{"norm": "layernorm", "norm_eps": 1e-06, "qk_norm": false, "attn_scale": 0.0884, "init": "uniform", "init_std_up": 0.0526, "optimizer": "soap_variant", "lr": 0.00586, "lr_mult_qkv": 0.7, "lr_mult_o": 1.14, "grad_clip": 2.0, "decay_fraction": 1.0, "steps": 8307}
Each number is 128 + 24 x the weight over its row's rms, rounded and kept within 0 to 255. Layers, rows and columns count from 0. Numbers have three digits each. The size before them is the row's rms in percent of the matrix's.

# layer 12 MLP down (transposed), 1024x256, rms 0.0526, rows 198-208, columns 128-255
092:161141112112119120107132141150161138168120151162188103139180113108093138128133107128153149141124112130120120170137104120151109147145107114125105119144071098111081175119155100152103161119087095105109110109101125102136112175119095138131126141122100108125131137131134119141125135104125161103153160119144133171165154137122080127117140121103109105151097092120105168122171117085103087118114
107:132148150108144131092151137106127118149124132119131114146142140066108146123141149142121171105114110129091107098130107169121118141099128121117159065186111123151121108138113127129099175136168119120128129120179156134135127083060135136134160093140144156119136118096085162146130154114130128149168112156151101148118101133127161068174122121112122095111137100181091083108154161165107132148141
097:101129126123127153076143183094167154155129133067136106172121130110156129159135126119115109141153118155131106136098133131181161112090130109122164158118132077174131146089148110103134091133148120155122133111134106136112123180152165101177093156161106129130168126114142132131140171132112110131154152105129118105110140133123123091117100133148121111135115078122124167132150147128109066103091
091:140179121106131079158124130163095124146163124125098167160172112135115110125127118197097145140150119075098125158153146091153099107125085133137130111112110137118116126144121080116131100145133146158160154190109113116099177118132128123121134126151107153124124136120083133143159130120161151080157123144143105156113120153114116107143125135159104186169159102139128086130127138073190134121130
103:046131113143166102124163085141135136157104094106127082118120155123102116130127091123151147134163112138154112119112150159099154115132129091103111110154140134133137083176152139085135128111130125123138121118163115115101151148151155181125156156155164132165159124160148148111147133134110127139127116131153077156096139156119084084098148100137099102112147119117107104139162151116099113099147
105:079111168092106107110146105107099105113143130100136173091157092151128098130109125128180135159153101116098138129134129120188146134139109118105144138087120139127089128141160065136147153165105114128161178068124162143120165144111136166105089120150100145107150083176145122147154121157146146146075139108127125126110109109126164111152132135139132106147130148131117145092140140146134157142166
104:133123146126140157120106106144100147105113135153157112092131113131106117130120123112116132176127159100134081138125132142088142099097084123136111148147173134141139129120136151103140122142105131098110165144143138119143182180118075102111135120117163140184149107138120114112110146160190117106150138111127126144149111129141157139139114081084156138159146143119122151089109119164135191127128
093:135165089153097138119095165162092148091134107124132105149117117143119147145129098105139114103124100115090126116118108115125139106127189140099119143111191059085158095143097098158151121119161099105147136112128119146130145171114100135150148111093157115139106107110138127109080092133102162126152120155133135108098108105132145104116108133092150134135176122092105093142160154090120161145109
109:126110115135072155130150104128139140126124120166097147099169127133113159095132130156149162113108123145122126182154120143114092121078099087110145121132098138142096101143124106145136160118136120107133158115091163142133094113092124128123156109066163137138094149108116143101138142130136119125125164133117122114177107149106091092159118106128124092147097154110140132186108153135113160122106
101:103094139122158115124108157157159138140138142135150115115146099147136164099101093137135135135101088132096115138148109132136155175129136127118104110120156146133099126134099145197133111168098123119131097135131119154117127116131096130100112155120155110171115144117186120122126097121123138149145127141153109134165127165123090174155117138147093143113133093127059090136126148104119095162128
104:124120136135137140113095164109130115096098175093132136087141094146114071111160134160123146129111119085144146092136170137125123121123098122131101150122099145147117085121112143120127147109156093155109182118120147145121133167133161139134118156132139181095126147124120101121170147137113136103108115131147116127115093108099134114103116088145136114112137162119126106124144131129126141116123
# layer 12 MLP up, 1024x256, rms 0.0526, rows 199-209, columns 128-255
107:088136126102144090163132103159090157148133152145173149112116153089105111157118116126143173122126105124127082086097123145141143156108078099075124107122105154151107138129087143120093109162143139099126104126121082139136116131132127139155133175153104137104144156149153148113134131086127143138104135121109140145155126093136106103113145142148138149137137078081118117126131140097109108136100
098:143102190140111182123137114116089143185135107145103152084169127115104173145134102093151096156115102120146123130123118100145155118128154112162131098139119155126119157158120140140110123154103143102120154102109120121146167123151146120126124153155107142143117134119128104106136113142133126102128080124126196172170120126124168088131101091132142132103143140150124087091123150151174112128117
096:098133127113119156134116099105145126093153117111123112122124113179140086087132107115158078147138118171135114105115128142132108156099147168137152133122120102149157119166156109068149131101139127121119124148132103134106122133090139122133153138117194109124120133120108130135110156167143140157097129136122114119142203120182154153128138081128123113111129124094153144143083085198158171135146
102:157108148125140086139130116138146083159152132159088153122125124136178142107142084095112147156090159149125080141114158131169107163111130116103114129161131142137134162079147104132080125125130185157131120138133138135181099138109164103078145127108155144099135147157121115132160143148111094116124190100133113089114111159089158139134123127135102100145153154134094153138124129142118157140113
110:105128131148152120120126120116104160138149094107130096096114166128116107108134104100109104163107174119178097128117104130104114154142125126132126133152133156155109142117132200088161115149105125159137124161118157152109130121130151128108137096098164140151156109144128112126109166140129136119150138080137155142147120102125136105117117160147173165121129120097124109159071065145116100114113
108:149079125147136160117150133136101140124097095130124103127120133144154155106124126095168079145119158129108109147116130112134105166116160122173165122188178145116162116131098172143131105168122129170151117085132129138133111093120096104123129123144148074137116146163159137165077126120124193124084104128093124132164111131144103083117176116092120105113145112133092112105112123104157132107087
092:123172110106121128108125111146141112139132143130104186114103098172132176164118154158122155159136094118112157116153150117165087104132093131138117084152144136118131081116161142120135147140100144135187137139142149144105132106091143077089115119135113162086148137137121113151171136133156135149110135125133144143128122109125078143119102120101096133124107098143126155095161155168115140107139
107:149134059186140101127117103082135126123108175143142121113104099066164111131099126170114130119110113150108159132142131123133126126118149132121109140110141127123108133074147110100096144114096111084140110140138136120115113139097137147113149149183130147122154153166155126130117127120143117105098131166132116180126112134104144098156117101166085124123109131138097120180113114146122153138117
100:091180117175116122123125138133168090148113139120087117159117149129170086150133122160135148128132139153164112140083100107106120124091130160126139112106171155112154122120124148135168082110084129140102151135134118169131133092121143147071144125128096125110132140143113159156111128140104085116142136135134146122152114160077093114132172158104089153121109115123131161105143127124203147149130
104:113142127130102111152097126107111128123127098074111137140100125092139112107135110116108086185149147112180100127128103107131124160129142114092096125155112164135145108203149107142151154105121119137130137145096159129137156117119105129147155143147097154136135145113136150180116132117094138118110121137146177123145154161146086110120148122122165116115097112140116117122118114119161130158138
102:144117130114147137153123106096121106113120127125136139112136204100153135111099102097121111148145151084126119125119115081092103082132129173127165122111141088123134135088078137097123124123161126149115109169079144189143144140112113140138121117127139113158120138116113139085125064131124138097098135125112139131136129123139123097150131138126117158115126136121162140139120141110100097135111